config.yaml
n_kv_head: 2
activation: "tanh_gelu"
norm_eps: 1e-05
tie_embeddings: true
init_std_down: 0.0
beta1: 0.95
schedule: "wsd"
decay_shape: "linear"
seq_len: 512
steps: 3460
Each number is 128 + 32 x the weight over its row's rms, rounded and kept within 0 to 255. Layers, rows and columns count from 0. Numbers have three digits each. The size before them is the row's rms in percent of the matrix's.

# layer 7 attention value, 256x256, rms 0.129, rows 244-255, columns 128-255
099:118176143140090142091188108139162090165117133121118105146084099094166160098116148093157166164127187088165130100114123142146089100149101100136086098126121109072154128138152148133105197105148114174094108165113096093117154074105219163144160123129150081114169119072080133136107133088145132114125114111086105146147136130086189121116115124135097134184119140123048168135157116187132049155115
094:131107142110129109138182138121120108109142103126180113103110175134061188097136193120091092090200119109099131153153126152048106171127191166099093098124131126167162093087123128127114126144089135051115153090154153111138188085122122143139093071124131115141176141091128160165101136092114101132138134146136119139104125123137165112096195144132149221105150149121169167066171136149132133060120
095:107125106130113121142123118132144175116109133150163164084210161080070081134176132110173153134184161127121126113094121172082152134166132153097113144138111109150098115172084178114202109115109088108120109059192125123129169167129171120131053093173104101121126187069137129152098118177097081154167170174093134109149142036085069103148163137067086192133148139070139137113111109134095136159156
096:192145145102119157125177118089105119120128134106113209174073130059053124182107143118096101224149160129159152142134109067100151123050110183149139119109140154133138139167132137090170126166157148147133150110135134116158138173101154108159154180134137129154107175139137187141159132131136131106142091172131183160139175160089109098147101134155173156105109124072141194118136111155148130091148
092:086122126095070044132151152152120134112137121133149112113119108100171139092152134097077162117128133046068102050152150153122105139088155189163116153115139120173103131129144129082114148115144132190135092127082149138141073147101140131114130163242098133148161107118150090175134141072119093149081109156101211070159148095096101096150096172102106144084067136139136133121090128168094212084107
093:072115205131118124124131114116102160107139066147089136110143175179110139072197116137146106134128102153127118117152185081139149092130111149086125133090170194128179151184121120112149153156087144148131061143137123118146174171186045108165148150171118117145142177140095079166148078111204135125113081076115157099163161159085169156111132085179143142079170093136165159095159074140052113115184
104:124178142164117162145103089159053132126146148198125115140063121142144131107152128175119126116147152149136116144109097152164115172118147126111062187200090151188176101168110120164170118109156096108130154097120120112093059128136107191135101116085220118146113147119077120093135115135163081135154083142056173145067156109165113141082137085149105168152115164204072149124158127151124092076117
090:162142142136085088156169129114096132122133115123138097131120151148092111152118145147171139061142165107182144199131123179056151128128119030116134149124097116161170161182150086221143105086171115152146114176088169155181150119144118152102098103108120080162191090109090159143157081168120135134124135152160138101132145149187101125136143130123134077107086145110148132116144137091037056188091
094:169093153140117122109110104137189153123130105170145110155161080103157090111163150146125098128136110146170142137146181156099130195155028175079077091129155178114122156098103133169114116181113125109124103134168055121079118120144144133072102128193114108106152115141119172126128150119117134153074125087115163127124097113165103127151073123110128084104157100105193155139128133131177165189141
097:110159178106141178073150175150112151144162152111113087154180068126135076142156112089069125166062155140151165121058113165127117118166135122163140130141098128146115109164166092112159023126197111163170097130149076142108120110067123133115125112159102115130170136121086106107147162175056140151170090107102119077084172107153154058114120108103156151110088142068090146187106118197152107158110
101:127132115089100174146133137107131173109095127119114175125146147169117106118141153149170076102084192137131087177110098153141108118091122109178166157159149140133157062129139182157130117146137185120064162152081157133153149097152083144146163179147086151079136181139110129164069174141110132128091139127060182171191098134103139155118110112107120125130143130193131131158037128060121134101124
099:144149138180118151136093175105153150131128106135125128094106096112182113126025118131147166125066132147184161183156177088132091071159113099147105095153175147100158134206096130194129148144088086109162131188105089133111184150148115134096105149119107132138111151109160119109121095098121095151186102123159168118141090133164132146160106084212113128108106126084098084123169117185075037127108